{"n_layer": 9, "d_mlp": 1280, "norm": "rmsnorm", "norm_place": "pre", "norm_eps": 1e-05, "rope_base": 2020.0, "attn_scale": 0.0884, "parallel_block": false, "init_std_up": 0.05, "init_std_down": 0.0, "beta2": 0.99, "lr_head": 0.00545, "decay_shape": "linear", "seq_len": 256}
Each number is 128 + 32 x the weight over its row's rms, rounded and kept within 0 to 255. Layers, rows and columns count from 0. Numbers have three digits each. The size before them is the row's rms in percent of the matrix's.

# layer 5 MLP gate, 1280x256, rms 0.0979, rows 1190-1226, columns 128-255
098:127149104116148079091105116087132130170131090125115146094162125149150171154141137128105145148075177136146142195129163113124117158101181048123149162130106185126143127097124187132142111140142108087107113178130092133151160165192101136130137140091099152151074105192104063123037158096119125112098093117063106140095128167113150143188085094137108081137105101121066109133172118126130148156137
103:089171147115113148133139128114162148136138044119201080147125179115187082132137133095136118116107198096122139144130139116090160160195116104111147132145186066130120153130127097169158094113164101115139111141143109096091182117150206140133143111192070216129140140138138085089155085157132163131166163125097149170109144154090146112108090121139099102075135145112092148116056111140179154094131
098:148140090138124153128145136085157104115082138174129162146105136117082149170099115133127149103147076077187162115118149133114180128163094090062107093113111062096151132115154149120147119181135126142076129111134152119173140148185153146115151090098107116156135134167113137126152099188100106156149164152133098085098110132108079154158199118090147084118188121113156103143154094143144098134170
101:136178132113109140132157119140165167171175188112078138114098065096160152176115159155131191161141204111103088131145129167154158100177117210100076075149147075072142187104110129131146131166141134093193164106113165131103121128150137146131106169134116127100167139114122127120125205065098166107124142085060084165172135116152086120113143172175109114112085151106159138104124118125137187154133
097:147140152097178127072091088093168099166123144097146146115139148129139125113100140159116136152152142121102118098119150127091086104150137103141138112102104179129140173118127123179102059103114094134086126125136133151182117175172127099147133114134090109167130138066111143112173039130178139087112103096171128137177126066156092054099141116133133130130174157109154149142162095158135120124077
100:156111103068133119119130180144092109114097105124133104166162093187093115146168145173200101148137049101109069119074153102092137171099132126112119162119125220182119076120167140122121136107160140083089099111077137093141118128081055150112092143112162129168121113115108187142137107062101134157127165096121081123086125165110189127129123148108070130145157134093085127118159089101137217085180
103:117098113162149166134065144140117176143132142170140164121124141109181193177150189142162097093125120117114144164115129093146115171065049113092102090176129131144096072131094154113122069115093126112070096101111123163152142108119199076113158089180145105126131222138090189067114093177186137166103087178099120165122100110096183071113090128109101170168186093101156123098155132136119139091150
104:120135132141103130141154130164107152118126060158105106141103129098197176166131087151188142131155130101129152150134084099112158146151206154059137119097144134128113157105094095122110115084193176081103088162119191142094146076119101119107070122129115180126163118139090126088145124157115160093137146083140139123124087167129134066135124097109081121122117147179131099119067175140231148192164
103:093062167104175110162079121189123145167128148134184134156063198117174039169124131142124172159209126166126153135131173107086116139113080149080140181154128201102165126096171099148146089092142157112105141111077079159169119127054143165111086146105145155122112094064135158131157098094160183152093071129148115087109123151133125171104095146115133117142140101150111056194172134109175193115155
100:111146114080097124108087061125116210174114154185171140119103131085221109153142155212133153118151155101135145155113166129156164174152095123123096126155143121167174121099126110142170109140167133121124133132156095102049135122111160112087078114130077172152143141160121205128135154176100111116143137149119116111107126152094173134089055213144126149097088144140103148032083165112097094045147
106:088090169061165160151160132038133182169060152150148113101151138101114096168098105094114126137128158133097156096103131108144168172145108199089129139119167113151165170156186086135098132124152157157113139040136102161117163102113128108113089093133153107114150152112117141106120154068109094148184148118090127100102185158086139107109073138091169151075131130104197186097123151209107137104101
101:133104138119098091123096122149175093160140159121138089135090160134102114167163095120154129051105083109141132126122118139088099095071063161130077130128107108150176155091130187119127107103121121170176081135151141106081163067152118069156097163166108139084153143131170074080177160190104108133161154121142126154082110207138168109135161119125137148153109077110132112188118108159145101113161
095:130105195132150142170138097115152158143171157142146129136115129160108121120158109146095140156084144144080094130155161178141120144132157102130121146106156133107131137144145134096138128111110141074109136189094148099143073140203129108121158102071133165155118145089142122143192126118113064102174097107093083132104150112136154074110160150109140150168158142165089152172182104142184158093154
099:115161160098068066096117083144130135143102177130108093122098145128164114149129137091160137138127160160145171157125134082193143114123152207129111186159112166099124130138140139161133148144190156137151119099123106112089108123107120160063132099115125116110099108162043150092097091132118175117182106096083118144125161093083190069121163158196140133212102082089046119071111092123099160102142
099:078104168085152108042116181137123167139144093164157126159119108127135063124100153125104141169125103129167089136110149098148156096162106138141112130092174098123110158124164121150104114129175192169170120123213123119122110122071154118138104078169069133147077106097158167149127195105086081143136137113114174170097107174122146182108094135146125096146103091127108161129140134077145187146135
100:080103115136151105149154109078141180177182071132123092079103152155162096126130127137133136137066142171138110131131134161065195185158092165117120122142101107144124112095165079104168147152133152126087110096144180120092110095066161164102155127127057155151128146163105159091159135173088190127182118129096149148126105122102095153144152129119122062102128104059116152177115125179141149094087
099:081095204117140129142156189112149184181123151144227117128114162070125093131092143110149090120103073104114140158103150147087099167173107193165152145142088156180084094133123136184115126081139141124177131103182128109097148149099147132071112184096150094121134129163163140105125177122148182136149129126142141146156103155104094130133124158120075148166185164121159134133062087113175135096110
100:121119162150134122041156125145111064148184110116116105123149173185200148114140087184118165128137129108160144061126116104194115078156121114137150132183173116133121162134184134143134103096184111140192130112200109142169128155128155104102092173153083150132103072119104114111152058087147065108150086129152173119136119118101106156137135134195164184107103156126092110132129084075149092158146
101:170091100151095114135117135160084135104073168169129075109106127098118156190098148156125128107130134150157115160142128150114171184136124107104142114074117118124156159160168168177153134097059159119140074130072144108182171130017153128145110119062139114123062133089156088122134080197139165097156106154124127171075155114115179156150126199128154160099126119160123062140135083131122124052086
105:102132142049115122090169188142117213116106115128100130057119115140138135182096163123140065149177160128150149154106134159078206111097111112164084155121175093128122199155178090080108122060101074080101050168183147084153175112112141124152147134119138100086072079125106122106080120102146093148157063119148082142111125116120153153120119186116152153148155139100150125094144059116148176118123
105:132185124069072098164170149152054197154125105151109098082129124077118107141115156132128111145066143127087168143138166043125145136169152051126100130157158081130118158189134081164165117110180152058127091165131143106111113148140096173162158122126119126187171106091113117165183135083153127116153164135116132172148094116121158134099085121173112153111135149119198196121087119103176093122131
094:111086192089218113120097117164120150173118102115129068172109181068167159104167112082134129105189098121152144164081101109162131074163149169058107167153157180136141115149091115124137114124155154177088114176154157098109152108116198153091094128082145102110095202173164143160173055163131098146143075105109088081123105153181096098112138097182096109082131055103156127143101106098106109112108
099:091111144114141165108145167161107120141165127164187109146155111147153152137028100199172140144208180169096128184114126133121090116153137061138049112127079113108115152152123136120201141192127135095088134178125116111146121157130106121136079104120147169139062181124139131083132081118125112150112111085121115188106124095117132163109088097130082171132146136114141123133149131165122165104161
105:072187119105165183113067165066102143106155100139172142092156121101199126165202146138156118073092158137150121154088193124168137122175170146172112080146151087157168169116134131102153156147142148157130134087163152135127112114126086117066118174116122103129095133115134138113175111079111093136179049148121113140090140177112158114145091179115176133077115123115111120068128114093128121125114
100:133180092103152160102101154134132155162156130090103110167063189144193078126159113107117059088203091123079127141103137126102111135119159145199130102183169087124217102104130099110111153150120117088177177090178133153131080130137116111077116164098128131178099086139177120108135144086173144131203081153166133144116102065171134112162129126144150096153154107080173182095137076124163128157088
097:157149168104161118078141085133125140152158105109132139164091136080171083167070150190103130102051092138118139134136110180187089163104153108115126082157081111139135200164145112161131180085112065158169181145132202153119134145081114119112081105147124120122101200122102140106094129147150169124194109129111097104079100139149100136103141161100084086112151090086152132158125112223145114136174
102:090083145156089115129110179124090109113122066113120215155092126217160168115171107169122144029137128145169133148109069112132137136106150138087144088142124136141133141119083122159131153098139140153113148187204140102086157095116154091117075136129105116141112063080164144063124129121108112164186101127112118087152129147138167153142111137103065117151203115128139155116191131174143236119153
097:161149196129167120160089104134195097094088145151162084136126144160154138116124095168094118125110146158140098086168129118174143130120148123132123117021171176113101127145166108152160136118093155053131129125130114124136125110135115144124123146104097166157175114119115181117195120093158088120164127086188153139094090117119196101117088161192101071068126050174078123126114159143126117134132
099:145143099109171114146156141195107167154071162099160147077113073142111155177101168185083128121063143109072159129129110113134122076089156127131121103143157173148129102148152132131098126116120137134130077140109147086181186124084122099100086113126149124124101110160114194149108131148109087126212127162137121133128147169093190101096159160146096123123131128065141143115163131138138096076134
100:163118109107116171132106088075067112121082148126127158154096128088145085147106154130073123104132023160145144101099136075095128106146117208139087108132136150131168151139150143081211096095093121167118102176119119178141133098151130144124114136118108168180116138197087131091139193140152139136144122111138084101080096156118119121093123142109095063068146094076089140126153078123162087151158
102:150146134098129111077119118139097132178137144113129084128166135113136106128118070165144092121162127122184143148065140055148138152124126139148087109126130085159089126087079057111093147115173131175140114179131158127112207078107172148144129131113088101113138144156151173109155147076126106093135190097141149111102129138146140177136085116129124055099105079098160159096131147155189124090165
092:144124090110123138104125127106139152136155143140085089109135135137128162135165102125152102229124206148134139180132130163117143160146138148111153177092130138109166152100124160162128133086147187086139177159098141123107130110119126135091098143134150110153116090090132075116188198092161124127135119129144144149126164132108191168167168112107122114083117118114185082136150142084159128069159
098:162083155159133145131112126139151160153129085114103148106125169114151200123104176157091141103103136123061076102132133131105112139121148146089100139116135139100161132078156168147145118107157144165132133110138142136076129102123142158159128078150119121194065151116131110064103114086146168141106179059167191165069137110087148184118086142079150141143091118109154110138128160213110117106143
096:097109115184123055130129170119137108145104157111138127088132087155103162162149132147150148156100101170164117167141125125120151161097082166079085104192161165145161127093151103138071096104150095081105102170188138094176160156174163103170090117136134141141142188103064134149137107140115094130108100076157140083147135124158123062134062094147154141150162080137070098205162144219185126044117
098:123107117156160132111090084092144150180114120158170149151119123115113115145105104141137188167127192067075094138157141144113127164099077124079098230135144146110133148091122156108152129123112100082096228122137141144115152150044082146137122156114185203107142100118170099112180120126149099125123119091115124108142106072143169067120075191110056173110066115084117159144083163155119156086144
101:085134111126196153123107105148133111192148090139100080111104213100170113150154124113058152125130144115127118076146143057143135130203162184056133173185136154125131133123120091079119128192140084117156092172138133132088151177114153089104147069052106149125146158094115147158100100136131111170151139105154132169053086137101148168102138115155144130134135179173146116107106070142105104173065
107:104118107148110157172173102108139154188141123101111148076135119105119150121155061182163157118150101120075130088148114129116113127163174124115143195150113153163107188162167200146171088110134187097073171052096116086170131168138154104142143150086127146144147107153152132134117089123106129178136166117086156094079087124117139112119115201087203067150142136138156185094169075171151181093125
# layer 5 MLP up, 1280x256, rms 0.0981, rows 1190-1225, columns 128-255
097:096146166105092072149074113086148106134123053174113114119141101125113121124183109167109142097098155065161157130137120095138133152146188101130140144144088127191114160095173148121117128162139175090144164095146145096178078114108135121105076152189109101183098001132140119196161123134087125074095117170124092153150115170104084201182100133131114192138136112153109137094088090169120162077141
102:139140169171155145203176116142116151151118099135113076103191121130113111123097141112125197119094144143143096160070103128130074118164119164090158085158136148162115125104075129133141134154146130118053082138144121073138183102151180098146193139157139159112057118149134102118127137118152118088140154094115127108099174135196101142073078113121088080100125170120122133118147114155136142090122
101:108106099201132171104078096138171124154161145101166152073165112173100149106184153127185082147069162138092073145097139081135089144123055159098170168110149134136175097155100117087076060139083124184095126123077155129150134084038080091054134117110090081164114130130105115143131143143135150167127129158048114137125124143102126126160169090095119055104147194162162170113142118119128137128124
096:124147141083123155187113122152133174137091158099127183138156099170127052145125083158130126158102188125193164143117050162048143120134093179184137100129134102139124105082133201155108160160100152149148135099103149118101140097140144085103197099098103138114162169096105146125179128119106148141164111193120172113139112103118090159162105137109121105080140092142159152127098142173110166115140
094:165121171128092112143090070133115175155115157080092160130137156068095147152119145160106149060164116114129147140168179183104091083150132139125077144111158103140144128049159116129080085146145152084140129154135175077090120140128109156160098117183141145110154091162156126131145098127141144108191068090155128091161172155154103124113173150207167114103149097124135186148146084128128120148137
103:149116052128108146131132163103081143139080130082147142180128108177114166170134115084083104120103093071124068150135140095159171103124148127154114223098153149182128073093095080120128118049139175086147131121176142095140140113134148118138174160133162159151141088099143086108119106186064094132094129135115121112132120030100148146098105144110147179158073148108096128125121138068093179127103
100:129091160139143116127157158112098105204177106099152116176129129172166137111129125158137115180102153167130119099111150145110115128101146165175108058106154075129104055155127142114107089140137150076127151122132139086107094122135166125153141140164146199155076109134125146104100156124089124088133099119198133214155132105114082173145168117104096152147088134111155150091156106159112127173099
099:131113094165115142077106086128107139106135120119125106111123113093156130152163114117153055121139162071116135137110144075040131182078172141122180110086154110088150152194095107081142067138130138112103116107143160154133167156121162135148100166114137195157067085138106083117077153096136136104052099141182137178139115125141151148115169106106181136161096108117135105068110081083090163090078
106:084098133047131101137158141140060123122213133181076095144148126050150105088129093219145148105151143185122136104102142146119116126115079151133181104064129139134137129091174135125076127205115103054094125176117117136114122124089179085131125185141139122136065146154174128078099123159118129154103073107129106084173103126144141128086175114122136070117147130153155146107055114178158141077156
104:141169128078165116186135054101190179183121099118119117122109132156145140094116174086144144147102163127095092156117177143172148100122091118133088124108123145132157100143147098130147164088144181112094143141172131191139088153128153114118122133089148138191104104147198098108089104121080188107097135174118161152172069131140121074110134131141090093165081104182108123154148164158127103105141
101:081163165069149119129120130166096160104140125115096131166184115091167168163122141110110153179169176158163107113130169108113155133173169139142113119133084149089135145118120111145075132148219150133125164173174122108104099113128173151088099112115126101229142112144120109161092155179100121082142098121150110149128104171129167145160154139131204093138162080097182080124148117144125104146157
100:145117108196146112176131170130157109116123178161161174131153100133118082142109075163168146166116138132120117104161157099148126160106070155106160146092162134089178155203093127159064154139147100160110094094131165099089147107154091136070168123111145159105143137174141105160095103138124059195158118128136100098190141099139103107096138129111170082114151158151091185164136116125079119160160
096:102141114146164106128145122155070169107147155117115119130140119154126165088077125077191081114193176127120136092139141129152144124080112153167040134131151122118173137144117085091120163088122142150129134103125075090104134090125104191189205138148121130085079127067149150114123154127163164140161148111098156147168080154065113087142117168164177128149070075093198190097118151133092126160098
092:150090129107027130105168121104147114121104109153111125130132103125134145141105122094178138162139102143078101108080087073114161161076177152174110143175191129144168146149128147141075222176153200105159113204202130128098159116099108146158180145083106115158109142143126103120140166085116153152053155079111165111119134130130134147115134143125071124077128157069129139169087153158121115107136
099:072089074134125179161137118078157200161170111168110077130119110132117120117126143088137125073125130131110130169133101126109137140145154137180097179129158085109136188171112107190106106115097119129106122100102130099141125086073163102126158132114127212113146132075161171141134153132116129078158122143101147091115165119146097102078102126084125128143074132121104125094116158160162113119159
108:118141086083157126091123154104142114166167108151173145152112080096160106175133100184165114185107109146134094141076146135068084149083187123065162157104106144108097121158105137150140082092051141180071135154152042148155124113148094174217107143134179122129101151143143104149128114062191143109102100150111155131104112072080157153131121139111086094121178134133084139095137116151110137132152
101:094065131134090174094166183089174126170140142149103157134134144130144078129096153120140075123131094119122142156149090121126133161087135187144161055191157173074117165149054119079101088120099065168125149127076099132117141086133138099141115161110122135171094104090095119088116104115126180147142114163158130160097200154118145113074145121130155077153206130190066135085107088148121160194175
099:117136111113109144061133167089116180128100150144140111122099158115150093090138107175114062197138148114189117130122179108199102111095098122187124161147187160087121183132128134164108110104103104139156158164188108194136120122128122120100098121102098113118175117088116096076231152106126114165129155098145112183137110140136121073050158098164131124146140150074112158092106078097088105165152
101:102143178094137104172170108173152111116069138121157202130135151109091130129155108165131152122145107094168121089113114126103135153170099107171176133137195104140081148146095194120088128105136122159125091144127100095099155125108124139176123192179162132117115101064129115120107123158165097109103126145087097119153151054099163076110093138127153169178118143119112099117195114139157088159121
103:112152105127175139142145142140066140102160119125154144121117085095118107113151105122115201103123096204125097205114133103131102180106105157102096186132107127116123134139098151120145151151114139101142118139133145185083174142145087102105140151130140133108147150174178134110103085160153130115144145155171174118170113169149167134136107105085067163107165146130166167127133179086153135171099
100:139171122143102121085175122129135120092106112093129182115133167131135135068138116107171159161097061110095112104143118064140185124098113092133175119137049109111084140111085077055153106184141125110092056148156164122153123119116089129126148096078119128155101178139141101130107158131109093106130175124065205096229135225198112131153126156185204154089152089099103084151083096103107141164135
100:120123118138097129155056184098024144163150136154123160185148104126144154153146096161155089164164104128157116178116125139122135164181126075141140097162150067165180098129168189151118143112095117114157074145147111131136110151059140180124119117084077124189144126090085143111204147124115090118119140104094121139095095120056178144114155120120134103091098120122130131125199114114134069143136
098:134138133130114143089086118145120138095121120137095130136122103144173139120086152093059123116123132118158130071118153109141126105094122173092135108072166133128176125162131145086036089162200149068162122133170175129082158106064139152110145084150114140069061164162133130113129160095120097134176115162154145136171147090069151176167111144089153093135133192089198122116141156141157130179140
102:093075127126113157107100183167155118175177108128169159156131131139096157173129150173126070164109100094102059175121097105115141155136169104108121129114129143140159124131120088116122155172130116131169120142109160117170135138096115103102110111172132162106142186122150172101114118159106158126129154172070117111110098098153146106124146169133145136146183208157189078171096147154165137106176
101:094123075146141118108166079146157083069152126088133116099160143045075112131097115197111153089108164144118155085168190112083090131128088181190067113109113101148148060111113105059135171122123154179153109110123172080175152124075117155103111153138129152145126162144133090096108098178166148135194217130086105102162144125149069077114115135067116107134116129094162155109110095111080089103108
101:099140110114090106173131127131087150138136145167155127093128139176129138133169152087107175155119111065102171132118156138129156155183095139107163173105174145213194171114095106140157114088127170178135111145095076102196120127140119108088086089107137149144160146137122180151148173157184104172067178172129210141177088157124141079109138132182118115105119148119118117096114083111139130181115
102:125157134124145121110145131144117169118131095105192087157163126128149064123160070146146117108152171117146064132166088120097184095061133101144126080122127137080145138092067094133093147125191140082159131096108141134112067136110127118106158103179110220161112155167091112159084155075155202171108160119130172116153163102164116135194092090134061133098164060119120128132093130130134138070162
102:162160136147128157151163119158151159102078123124162070158114129161125102081102036122154161146111092064126114162135113075110070181110131096086077090073124102107136117069130120166116155140130140064117140151119034116103144098127132187152083117163146167131129119140113123133137158147080126172148200130133134133132122123099177153088155181145139137128190088100114083075124148121118103103122
097:111118134131105130110162146070134073183088164149164151196101117102128119188107151162099155135103102125109176108124118100192132105134159145055133086089123136110099121063096096172120107117101150142156134138115135087225160109173162116182137111152130127137110052149101192109178135138166144103099120134101139178102131133192091076051136103110084138130125177138143143157102156093157119112130
103:160133181167119189137150186106144111094145138133120136130135111114110135117111060161137091123148121103086157142126089124174090151187162155077124101124144146117071125128173081126125120128162130087082117100071090089136135116214143163096183215054136146088137211102128097133096095109122142181152132192096158087102134137121141067120110093100186177133138152124162137075094113133080155100154
098:155084097172120137137198100180092076095136166125086143136158163180141107140175108120091109119139153172113163119185124143122136189092124154132115096154085148155146090111136135133202161135075127149124053088089141125198128102147105127121089104090149165135120134098139140112108113173141193101085087122095090117057157126095127117147179163097151146133137155098126201116117149115145090128176
092:151129132136126114099106146150073118073167106174113112125158145129158155122125135106143141153060141138123103125186068093138102133136115102095114134145129146137127108119126184155161121117132161126156123085142105148157068167230105122117108109173121168102187089092175153121118156060116126093138143111083096207154078131226101142136072146181106153058178110165166122145125113149112141173161
100:077157135146122135104092169098164110110131127140125147115106115135097105169126123211105145079130061133210040100141096143118156119129175129159133164121139134121137103150121117104110125093128105136132116093096071130110146152131120143092129085097144111115094102124144047185148088149164159140068168113128124164134193058115182174181117121136154113119107145094151139098138100193173139099188
097:143135116140132121130069076122127071176097112154122143207093189115155109106127141124176102214140131076120064157164214085124082085094074096118145146102116118093145115141116108084110150065156126085171143180089088146135102095115137138175124142088149102115136141091127135124094175183137149186132058159160174149164134076135094132131192087174112080084129086140131101085137113111161101142121
096:163131124089126188160132127116169064139160153154176169129132160124161159135193184137065089115091141106084125155137066127166148090051128123129128137096086134151154117148214092134132158109125164099208156125085126118072080162113127134143124124125096120100128108139156159175099151132187139152120141140139111155160080142115153198104094142187109152148153160151133112130149102122139125152087
102:127126131142167127158108151067175076094091122123084144104083116134170089082079103112126163112171166116065133141169078113128179112169052104110158110130125153168092174171114143104136114124176132117127148093135123165089152115208164066150100124180106157124147118152160129120120119138121130202083133137151157153182195123193074114149108065107172123125078121138137133139128062173142092148213
# layer 5 MLP down (transposed), 1280x256, rms 0.0864, rows 1190-1225, columns 128-255
097:227123123111159140127132132201127122144145109172072186091170165096140164112112119113121170121119137130103112099132161105139155124193089162080180150114143092130112142100114152172087113147138111117190148047042132171137159155126200127093105151124130109152155102105126171144107101117136117133120131137179122164113120147080119110096191149139123102082169112133109107054148096099104138131197
097:140122206172093099093168144153178110107141174122168085111164151214121119050077158093128170156133153118087102163122117104160127101191076155148118105116133122151118092071121099078096131102090131165091155144104148149153174132141170101116118172097153134144083166129111097162139145125070103139139148147157120125109140130111124155138080045141133126094118137081210099143222093165168172135095
099:109152101160120086160163140202087157096043097156116084120127139158106164142111101150112143103086173169126136132167149099125107126132133096149104082142151141127100128079174098165099116104120129163143128109166183113129134169071092129115069154104136113129148127129171146076116103170146108141137161149131187073115156058113096177184122098091149171157093105180117128084135160129147160143120
098:153202114078163130153211158113195054144156117113069105035107129112175105074116144102168134079134127147176095068146159156086112123098080156107114093107085138134155115126122154078140161133121127137105132108124151068138118109102112122057095111111113071140131148177062102123134129164099133039082179144098133142097158171199149109110123066153165140226184115109162132111151139164115107142101
099:135140121163181145082081166134145118115116112157152151118124149186148145101135113168148115128114134151106121116096139137072101122103201093181153092137171146159148073119112113130096101118129129097109122079181098054158101153145107141109142128131084132147065133154129155166087055102223144071115148178168109074119129107127102133141133058124123095081132084063202102119123157156150141142098
103:123104122163146118135187168107218104099150084093157115145134057128141124051068126094194131147162131082088192134146141072094089165117136146099181144161151185111131134118108127077164112101114084110141159134098105176112153149148102103170165123139185136104169081144119148107066109092060122125082155098139105118107084183139137119155170110168150122152063172105114122154090122112138138165125
100:144135135079168142108150109116084067167133136133181118166160193077086146116188075059112112097100161100108109092139143149129114085090118135165152161144134137143121176103142113133168150123188107128123181118137154179119100128095132150135106082180111120162160170122153093129126134163120123133141189152153112119133159207105104127145109112134152139119120114074082114174130092065203110142133
098:165111173132076103104109080095193128078136160181110107142165083201148143085143144116160141060126183130090129072167088132169222079132151085159159155117138134159118146124125115100147102106143153119116153144063170110142124130123113129150138158111118054127184127120094137191134073163107127115134131162154173144161172143125115104131150111142144149194123171170056148085097186148135157140141
107:127121163112128145090151101151129129112155131222136188148104096122152125047103123147130169128177169134086151124104105098141172152119134141093137058104141101163124113095171135157145114154144068124159114118201106088206115186142130122189139160102122106146105090186119161114207157145142152115089159118146124129106116105108137152159124201036096069195152143161157143158191107174128136162105
106:118090138045126165158111101112172170071124068146083117166138129148112107089131113155060104095114107122145151136136106170094095106107177117156129090105152177157134128179151159138150136177200107083114133111095183149160065110152079118071101151140158105146102041104080134117088117148213138127124113122142123135111138091143106106169092155127177084163137158126064095116114146144116131147086
102:217103153093110168110185153148117138189189117127163157095161113135117123100098103093136096124180141132131144154167153125127149071123097121115151125131167129113181131122162194154162076149111153089095157135158169107186130169108133128129143105168119114199145069077108152100133163164116090119124155102148111153177127169176159122067157206089169192169108143120154166144170143136123123108160
099:157133129215110102152184149153103136066119097187147136064135089094115123163121160133169111107161106135142146102188198133156161116120154104103149076128089151184086167158142112208128142149122127167094090165118151108147138146178104083126145136170177130168132161158147139223125087154141125141170189122152065075113117155107110137109122148137144112141141128181055152185153134163070128160136
097:203166088124113110145113125023111115130094144185139122114110092148126090255068081154156159116181169155098105136123176142180077037118181057126124114172142094106132102119158102136186121185139199143168162118170080128119206139112114108132100176130149126121107151094162109179149136091169160163109133120105108086098124147091191063072145095119137118108153127145157132113135144152122120095100
094:172084157072117132165129094052119095170121109172125096098106117168133116077156148081155080110081160156111048077171048114145126172132145156159142145157150111151138119046147096130126105188131124185110122160117073149168172161154127156109122139135181093080144155123112129151109098145094118117190067219132108163153107079132152148094108112128108107172170138104100117198038168125124180122136
100:146104118097104133199142131098151134168194124151108162167086073110080174041123084132187141109127162118130166144188146174113134037175127186153086153131125119182102110159109137094140162138074163068137085123079202119179116128090115136086076144135137133159111046129134144154151126133123081163098156111090166147173140161150095184175106110175097093156129135139092094085090115124136131110129
106:123135141150147098098193140113108120215152110206198144118093134144110133157103106076169121179112141055150130143090175152094149085202185098099200114100144137128150098168099132158122102152190161135117079122238047135124160144145136158174124045146133125075162129113129159087156114135153167133104031122141096149141099146092095160170164130125114088133133100147109147164085148173134110158161
100:153179146115143153185115099145092101122148147144131096092091103118162195156102187111160160167141188117167175183104113080143222059144137122087170106098116151175062118165147140103123160097116150104145117159101104143116153129118089148205137159079175084107147161198112105080138112104151093138149127181137134120171133162188131082114111114117135133161147183067113070108132121053107123162116
096:112140165099108143167150049065143085144149081109110100151045129104179129004071107117179122096068171115150169150094153163131106073145132124129113135155117132054095146128162104103102146165120135155120141178059130138171146079137076119080137123147125081121179118159115140126091133105151138137141174116122145078121150097151092111151101197132181143091126101124176102130111163115134142119135
103:088139081127171063175136175112101142153117172127123092124152110126134131208105135134147128094200146145177072116121184122118111112120115081172085115124133141177160130172083182123182145153085124130100123145121146148077164116156128093084123141152133126080119166103164164111146139070084106072136132107148135141107139113140173173125132066162086144162097139192101099148048100130154112145135
104:065118062112185082102094121155190120109115136140127092108122096111106122135105117112077113088104133153107088128127103125135105092075101115154072152094143152048117117116122145069131153066123151202133150148086186115140147173112111140085128105111121150143033142108150132096101089125103096103116154134099102105120099125121142130151141170122063119112128175125127072140069127116136144077071
100:129099159135135115016148136105130111099123150151079186163198170241055172177144129133172166133152170144065092118185125125114129171070112117179169143153113107072133116110094093091078066116112110167084133149090121092105142104158122100110108151126107137152126120186135142154123135106161135141115156113167134090137167126136058193142129099150147118127179095196109062102158138112100135144094
099:141130119118139109103141161139062136123082064143136081073154108092137159082186155134075108143153133129147114158128102152155127078156064169069069078145105150230122139120111111140143158148143136125020136158205123066078147087090177107098131095156186102134097155172103132100161125102057119115118119114119121112096127128138085125145082140165080154131110091131089137093137100130144139135158
098:148111116107123164147104132132128156194124154124083125144114148109142089195153168096148139104105161069138122067149121145145075169098116135109079139144086154143137147148112174125083063115165113116138151060138104077071119235166144158133061148147138130176165087137135098125120153093052139118147110112133116136075136151148090073116091080125149077110187143121175125150142095120108120165126
099:163093176173131091138080119165171152095178078100124072127124102082100092089117180193206177137162128158167137162087072086141083192126140105109141105087113159144116130132174088173082109110123088113129138144138103102218112174097164069196166118128122193154107087147084080136174151153128114147115120104081170108163132135151109108139094174114093117165137102146154155177140106141118119177135
102:153161109071113127130072149110131093066187113071072093056140198194176149188119095122105092166169109110128149186120157137086077141118141171203147103092136124078156129132145105098156167108098213097107114102164105143113144136094141116143148098123053081107154081149098099144138132101111125179119164137077130157125164092100180153106153118200143099114154093101136150114063121144122115123152
099:147171167137167159118114110121104120101145145158168104072121144086144172252129154101163118200102115066128173137162125124095039056176139132141127166053169164133187126080079140158163149123106163119055144108182153186089103159153133105135133062102105095164097080138089140133099122119178162203194130126123117128114147135099124104084118139176131089134082115103172126079174079122120116111121
102:141101131166113129130132083181113144148142091166164122084214093020112150042124165152153124134136152128126148140150055136128142054155137177113150112053111163135059145150109060102151104122156081143172149142112125167152134103105131122093188117149117156061136127191086057086107125142105159127065146134074137099077152176156136170132118149114112043097142108098130162107114124091172113119150
105:137143136109126119054114090131112064125078139075145141147144130146179134147144124203095122095121168186103144169171078138109177033132078103122155092106094163095058127098119106079118120149128122102099148072231117100174133133145123142133192128104101131178087086138139110129172139085146096150168134067119136089159132157107126149090156098124090137151112100144106146123124157129126133125141
100:147099142137123134198138166133102136120110192090104123162125083012153117107203122130193105049129140113064113066058142119193138085205182084147133176185129149116173196107109101136085130097134129096117131169069142156094141099098156131166124132114117146143125095139130159108127156133157153138120158155142115094117151109159112104145130123178158145181155140131159136168138070089134182132120
101:129159121133127182117067109127127183139137162098143089109092150149090155245115075093093115118161131203080121132136119096108131102106142093116117134153120150125067083103143164140075075111156117104082122081124138114120139081171179146093120190021147142110138215176137127115105070115155202118145151127042123142130129133152131107138106066111101111067146100066164136111147126117124106173163
100:109133157088146039133132159118113112103143120147164120093156106005118146172191121152136128127119069097157110080106164165131148163127137118148103107073152113117099080158116101114156152141100163149121125085215178083150096130076124147166159110109082098156122110147141169116163179141120144132184176130136134123150096142148143130128115140106113162149133036127173155101144110172095144132139
094:081180073101083106113092146107093065135095099081133121068187103181124093117087130156125027122155161155145098124119166118139144086112136158083119153090166121087091115169179163112125113160109146146108044178255111122136124130098127115084117107098113096142131089175122144117099136126123125138148165077058134098130178117078122159146088123154118118158107158114139117129150160200104132098106
100:120127112165149185141101182141108144126139118103101109161133103180170172178101057025088109100142126099098127126165109145107148140103180050087151103105098189144134102172108136153115138093127165136143141164208136094077173091165176163084159147184159084129165149150128133144110156147175154173122070132145107056091135146135207121077109160134101151113129135114149128115095190166138115125171
099:114193145120085116153141144079151159114131161106135113132105202103130126009153140200155176142088181116120127134133120179026186117133162099133073100134093106147111154141134124216124075132115145124153132158009127126097112101108174136138089132120112124130104159138123100163105155165156153149148154167117078133134090160115089115129113162132174149123110077118083176070160168069149131135083
099:078109127109115136090113133217076100134145130113092157107116099033178156221131176094106137200104145131130155145084091103153098142139144173141036145146105118168152120135165108124094160152144126084123132138072154087087099140141147091162166084140117115129134179128124140129153042118085206142138144153168148166101171114154147160133055127127149159122190106051188126159131071100131150110168
100:079089154184131157158166122150089144165127185100142123158047102103112080187164150181102110118140124181173120144147108118151155059102161092163161109159116136069157104107088164118099086143139092092181108073134162116136148135130120160116134150168104144118176083118119104136139131119079088120123117185157111101126200063133164123096199110156159112111120126110154101155150157177145099113163